Weights of a small GPT-style language model, trained from scratch on English Wikipedia: biases, value residuals.
Each number is 128 + 32 x the weight over its row's rms, rounded and kept within 0 to 255. Layers, rows and columns count from 0. The size above them is the row's rms in percent of the matrix's.

# layer 21 attention query, 128x128, rms 0.0503, rows 0-9,32-41,64-73,96-105, columns 0-63
size [111 102  89  97  98 114  90  93 102 101 102  93  92  98 101  91 108  97  97  99  87 104 114 101 100 102 102 101  96  92  91  91  85 108  92 105 107  99  98 104]
[[128 171 127 107 154 113 144 108 174 117  82 159 123 134  93  62 122 187 154 117 221 199 181  83  76 133 132 140 155 168 102  74  52 117 111 139  85 124 122  98 138 143 105 126 129 144  72 117 132 150 118 146 114 141 104  85 177 111 100  63 169 136  90 101]
 [127 152 158 142 142 106 169 149 188 132 151  93 176 147  46  45  99  50  49  85 147 116 123 123 109 156 138 104 157 147 106 160 123  66 153 112 135 127  90 150 148 137 141 123 164 122 157 192 209 152 104 130 100 160 130 153  89 141  86  86 120 114 155  80]
 [136 140 111 169  99 125 101 136 141 104 109 116 126 130 118  68 128 121  99 215 131 102  80 111  92 140  82  92  93 128 140 144 110 149 151 190 131 183 159 151 169 143 179 174 105  97 154 124 133 135 147  80 127 129 143  98 125 130 101 137  85 143 110  94]
 [136 172  89  88 177  85 115 120 176 133 138 126 171  99 112 162 106 187 147  60 131 109 141 182 147 128 138  86 120 181 131  47 184  63 133 153 150 110 128 147 141 122  68 124 149 139 124 108 148 129 146 187 102 142 126  96 113 103 144 125 103 167  71 166]
 [146 127 103 100 160 151 133 170 170 206 164 123 129  89 113 114  74 119 166 132  75 160 109 157 154 128 164  79  64  87 149 114  95 107  89  67 140 183 214 130 179 138 112 104 128 188 142 187 113 143 124 163 104  76 140 114 152 130 163  91 181 169 122 185]
 [135 154  84  60 152 149 118 179 121 149 195 160 169  53 145 101 138 215  92 102 146  99 100 165 157 155  94  89 148  94 109  51 140 192 189 120 114  68  84 142 138 166  61  83 148 132 107 133 138 136 134 166 123 124 161 121 174  73 150 139 116 116 132 166]
 [207 117 119 114 136 130 219 105  97 164 142 144 119 136 145 167 145  93 147 121  80 152  98 107  67  85 118 116 118 105 190 185 127 146 110 199 151 107  75 154  99 138 181 127 126 160 165 126 127 116  75 157 160 105  88 120 133 133 204 151 101 149 114 142]
 [172 124  86  59 115 168 107 142 118 106 139 176  90 121 133 164 127 114 115 155  90  70 124 119 144 138 187 150  99 155 183 148  83 138 119 139 102 187 141 129 160  86 138 179 100 179 169 108 133 122 159  81 148 105 129 121 107  92 163 150 130 132 125 185]
 [186 136  85 122 141 156 150 113 112 157 157 107  65 125 222 164  90 146 121 169 136 118 123 153  66 127 136 118 157 110  73 133 121 139 120 103 137 124 132  67 127  49 115  55 158 162  62 141 112 151 177 102 181 131 105 129 190  89  77  50 131 175 101 173]
 [146 122 176 164 139  90 114 128 124  88  34  98 133 168 139 115  62 122 113 181  96 144 131 164 155 130  97 116 153 127 124 185 103 121 143 199 144 133 109 133 206 131 138 121 131  93 104 137  90 135 137 124 112 126 157 134 143 160 132  94 149 123  78 101]
 [144 181  62  94 160  93 139 159 180  84 177 144 148 128 107 130 101 143  89 136 162 150 129 125  77 130 143 156 106 160 103  76 120  93 171 120 142 145 126 116 112 133  88  86 185 162 152 153 149 117 109 159 111 144 122 166 203  79 100 134 137  73 135 131]
 [180  62 129 139 102  69 144 228 164 112 147  90 158 136 118 122 146  70 134  98 110 137  96 173 146 172  91 158 140 131 176  92 149 102  85 126 120 124 122 144 111 113 176 130 157 133 103 134 128 106 142 148  86  84 157 102 148 112 144 133 203 163 108 152]
 [140 168 100  98 132 145 121  55 132 146 166 164 118 141  94 113 108 148 122 141 199 134 135 140 121 147 119  52 152 110  96 160 102 129 145 173  98 108 112 192 142 155 137 107  59 115  96 164 171 102 165 149 130 131 106 154 152 123 113 145  82 110 170 105]
 [159 121 167 149 129  94 133 138  71 121 127  97 194 165  87 173 157 206  83 118 138 159 139 108 126  86 112 148  76 165 188  82 119 121 160 115 172  83 138 113 126 121 115 155  81 110 123  65 160 151 127 172 172 104 109  82  84 107 117  60 146 146  97  88]
 [126 128 128 104 123 173 131 122 157 124 114 150 152 100 154 105  78 176 181 172 147 111  90  90 114 119 116 111 144 175  83  92 117 146 192 106 111 170 160 186 160 121  91 143 120 150 181 121 167 189 173 144  92 139 108 150 146 103 153 119 125 152 124 126]
 [159 136 222 157  65 136 172 108 166 155 164 123  98  67 123  85 166 120 107 102 119 145  48 151 148 185  80 121 113  98 174 137 138 156  68 141 117 107  80 113 106 128  93 118 148 147 141 152  99 179  53 150  79 107 142 162 167  88 188 154 136 107 144 152]
 [146 121  86  88 115 172 116 136 101 105 108 123 122 121 151  93  93  78 161 212  95 131 127 166 116 183 147 124 119 122 104 133  99 117 111 128  87 130 139  96  99 159 183  90 121 159 147 113 130 164 132  96 144  90  88 132 129 118 134  75 116 131 112  66]
 [110 145  76 100 139 122 220 116 149 138 160 163 100 123 114 156 110  91 119 100 117 101 122 126  62 105 131 178  92 137 113  84 129  81 122 139 151 187  84  89 135  93 138 109 131 134 155 120 193 177 151 100  99 201 162 127 158 179 131 151  25  95 106 123]
 [165 143 119 107 122 142 108 131  66 109 113  91 153 124 119 199  75  98 136 136 129 181 119 128 113 107 146 129 153 120 143 133 130 124  62  89 170 150 159 164 136  58  72  64 171 115 133 140  97  87 183 101  79 130 153 147 139 104 150  84 179 161 129 187]
 [163 119 126 168  90 117 155 135  78 127 138 125 198 166 152 112  66 111 188 118 118 155 138  94 105 145 123 103 160  85 166 114 152 136  94 126 102 122 137 152 107 153 103 114 146 165 112 105  92 101 150 126 117 145 137 128  89 186 117  84 175  97  88 127]
 [ 86 146  87  97 166 130 112 160 102 121 178  94 137  77 141 140 154 134 131 118 120 108 146 113 109 151 133 180 119  88 124 175  96 116 211 145 126  91 124 147 142 163 133  87  70 113 161 119 123 145 107 161  54 157 135 159 140 102 121  76 132  98  80 120]
 [189 123 102 105  61 150  82 159 181 125 153 102 175 147 119  86 109 102 134 127 149 122 106 204 120 148 151 138 124  71 145 107  85 115 163 135 116 138 134 169 156 138 159 160 182  99 144  88 122 137 134 106 127 134 155  93  86 120  90 103 165 128  83  89]
 [132 148 133 142 121 131 159  81 133 149 160 117 113 196  75 143 128 152  74  94 131 138  99 159  91 150  87 133 122 139 144 106 185 110 111 113 142  94 133  89 104 133 144 104 139 108 129  99 148  91 104 129  73 118 129 101 189  85 127 129 100 136 138 155]
 [ 48 211  97 144 152 104 181 110  99 156 173 163 146 121 133 159 140  84 108 143  59 143 159 102 155 134 150 136 166 119 119 104 140 121 121 148 129 103 135 152 149 138  24 100 113  87 136 116 116 125 119 148 190  85 148 113 106 129 134 146 163 149 125 137]
 [118 103 142  95 132 101 137 189 153 193 217 100 171 103 166 179 135  93 125 111 166 102  88 152 150 161 145 154  97 111 127  74 167 121 124 124 131 115 172 124 169 169 140 154 144 147 126 148  85  96 172 217 121 145 132  93 128 107  97 125 138 135 133 127]
 [138  94 158 130  69 123 170 133 144 129 164 134 126  98 167 108 117 172 118 167 172 155 116 167 139 167  55 114 126  81 123 125 177 180 114 129 153 141  63  99 110 111  74 101 134 202 131 149 150 171  86 129  95 137 159 131 155  80 180 158 113 130 127 125]
 [163 128 182 127 150 117 135 100 108 120 157 101 103 104 116 105  81 107 168 177 148 111  77 169 104 140 142 118 145 106 146 144 135 136 121 196 163 158  90  50  69 162 197 137 116 158 109 113 132 140 134 123 174  94  61 118 130 124 153 134 139 134 146 147]
 [173 153 129 111 103 156 142 139 127 144 112 179 153 194  88 185 116 146 178  89 114  74 108 127 157 159 127  93  94 175 155 129  87 119 142 162  53 183 122 173 155 119 145 129 134  89 115 160 132 134 154 115 130 120 147  65 179 126  89 102  90  98 162 100]
 [137 159 112 116  95 119 105  99 130 151 145 130 124 152 181 115  51 127 130 186 172 156 124 173  82 129 128  88 121 130  76 151 149 151 141  90 152 136  92 173 156  58 117 149  98 162 169 129 143 110 205 146 127 134 122 113 137 104 137 111 170 173 117 138]
 [160 112 117 148 133 122 167  76 133 130 140 176 153 175 185 122  59 155 144 113 136 133  99 146  80 147 163 159 179  73 132 164 167 158  72 166 155  42  72 172 134 153  51 133 146 149 124 126 122 149  91 133  85 156 135 123 138 167 133 177 149 113 113 138]
 [145 211  58 112 139  77 134 193 135 146 118 131 146 137 113  84 132 175 107  71 164 165 118 115 122 143 157 171 144 153 134  76  83 151 117 116  62 131 106 145 139 152 121 176 139 162 167  56 125 116 104 121 102 143 130 124 197  94 154 141  89 153 114 124]
 [135 133 210 134 109 115 131 182 159 148 139 105 130 112  84 147 121  71 177 116 168 161  60 125 175 181 121 132 144 148 154 179  86  97 155 149 146 127 105 182  63  86 197 140 121 133 134 189 134 102 182 158 101 125 150 145  95 126  75 126 145 134 157 123]
 [136 169  97 148 128 119 151  70 184 101 147 183 132 148 122 115 112 122 104 113 171 128 123 140 170 125 136 112 124 191 138 115 140  28 162 171  87 154 119 161 134 158 209 130  92 100 114 117 123 115  90 124 150  99  96 162  88 137 111 133 105 105  91  47]
 [137 193  68  65 129 128 137 123 128 162 199 129 159 145 100  96 147 140 130 145  73 164  79 103 126 107 164  72 151  80 118  77 123 144 106 100 140 118 155 106 145  74  24  97 136 138 199 122 127 122 103 112 107  96 122 109 140 165 206 128 127 147 124 197]
 [103 133 106  50 140 110  73 140 203 142 137 119 143 156 124  74  90 126 170 171 155 113 145 111 114 104 124 121  90 202 124 125  99 133 137 111 131 134 127 104 179 174 105 167 132 184 139 146 183 170 103 145  95  70 167  92  92 104 136 126 183  88 159 120]
 [152 118 142  71  30 166 149 128 141 202 120 164 108 120 145 137 107 176 132 166 132 136  93 145  92 116  93  86 111  77 130 138 178 149 141 140  73 119 128 109  77 162  73 100 112 113 180 159 108 177 123 159  71 108 156 123 153 105 190 153 157 111 176 150]
 [186 132 151 126 133 121 168 163 125 112  93  78 134 117 128 148  97  78 172 157 114 147 165 167 113 134   6 140 135 116 131 152 101 106  87 147 140 128 110 105 109 120 171 118 154 153 168 185 121 155 174 165 160 138  76 192 152  81  70 104 136 157  85 114]
 [163 160  99 145 150 112 240  97 181 103 135 182 122 130 125 163 140 119 121 118 116 115 177  69 110 111 135 157 114 218 200 132  98  77 113 146 133 137 125 133 168 109 153 114  94 131 193 133 219 171 120 122 100 152 128 117  78 159  98 204 135  84 142  64]
 [155  47 116 116  57 160  91 178  79 143  90 132  90  83 143 171 114  83 149 216 111 171 135 109 111  91 142  96 104 114  83 158 119 152 130 124 154 155 139 158 101 119  88 107 108 133 134 153 100 119 186 148 153 159 146 139 173 127 135 129 151 157 107 171]
 [198 114  56 119  88 107 111 121 103 127 127 165 139 117 118 136  86 115 138 171 134 152  95 125 106 151 109  82 162  93 122 185 132 137  90 120 151 107  70 167 163  92 121  86  93 180 138 120 140 136 179 130 148 100  90 147 152 142 167  99 137 150  70 182]]
# layer 21 attention key, 32x128, rms 0.0496, rows 0-8, columns 0-63
size [101 103  98  96  92 103  84  99 113]
[[ 96 127 130 120 126  82 120 132 121 123 108 134  80  91  79  73 131 148  80  97 154 166 161 113 120 172 113 194  93 124 149  93 127 161  73  97 190 109 153  88 119 178 118 172  68 108  83 112 149 119 107 117 129 103 114 186  99 152 157 114 145 134 189 173]
 [209  85  70  15 186 172 155 161 153 131 130 116 176 128  80 123  74 131 103 190 104 138  98 155 118 153 128  81 171  96  88 109 111 117 119 163 113 113  63 178 112 162 194 160 150 140 159 181 136 163 124 114 124 108 144 138 100 110 105 148 121 144  91 112]
 [137 121  79 101 156  97 138 146 179 111 127 136 181 171 103 149 105 150 117 123 148 155 201 175 105 122 141 145 105 152  79  62 156 158 130 116 112 126  92 196 154 122 108 105 131 103 138 146  71 155 104 123 113 131 127  77 204 116 164 136  90  87 111 204]
 [ 87 124 163 119 103 136 100  91 118 127 121 112 105  84 113  94 160 141 163  96 111 164 112 105 145 156 146 193 160 121 175 170 128 123  97 165 167 109  83  74 152 134 152 140 108 164 151  67 210  99 108 140 105 120 154  96  75 120 101 125 115 118 186 130]
 [155 176 137 125 119 131 187 102  73 152 148  47  71  52 131 143 159 118  67 139 176 131 121 142 110  83 107 212  86 117 121 130 100 158 150 107 170  93  84 108  92 115 255 154 130 138  81 135 106 129 105 158 143 156 104 127  73 126 122 109 149 156 171 204]
 [ 82  99 145 116 120 144 150  90 103  88 122 131 151  61 105  96 118 118  92 140 138 125 100  76 127 122 150 114 160 138 166 176 156 150 128 148 168  83  85  80  93 177 120 108 144 190 126 102 115  75 118  96 161 122 149  96 110 144 176 151  91 115 149 182]
 [ 52 154 179  91  42  69 149  95 132  99 209  47 113 135 192 110 128 126 134 174 139 111 140 147 143 107  79 156 111 149 137 162 118  83  80 133 166 135 107  97 162 150 174  97 141 115 137 146  80 119 175  86 145 120 122 120 108 166  85 180 145 124 170 113]
 [ 74 114 152 168 161 148 100 108 187 122 120 198 147 159 163  29 101 179 108 129 209 112 175 103 141 110 161 162 116 133 119 132 138 131 157 131 100 160  82 124 152 152 138 108  67 125 102 158  72 136  99  92 103 158 160 110 103 129 159 127 149 130 133  56]
 [163 126  80  69 172 120  77 128  97 143 136  72 173 123 152 184 102  84 151 159  94 141 126 121 131 126 111  54 117 129 123 137 180 115 154 128 154  87 173 102 131 135 144 136 129 148 148 134 142 124 205 150 120 124 172 129 147  88 110  34 141 138  62 141]]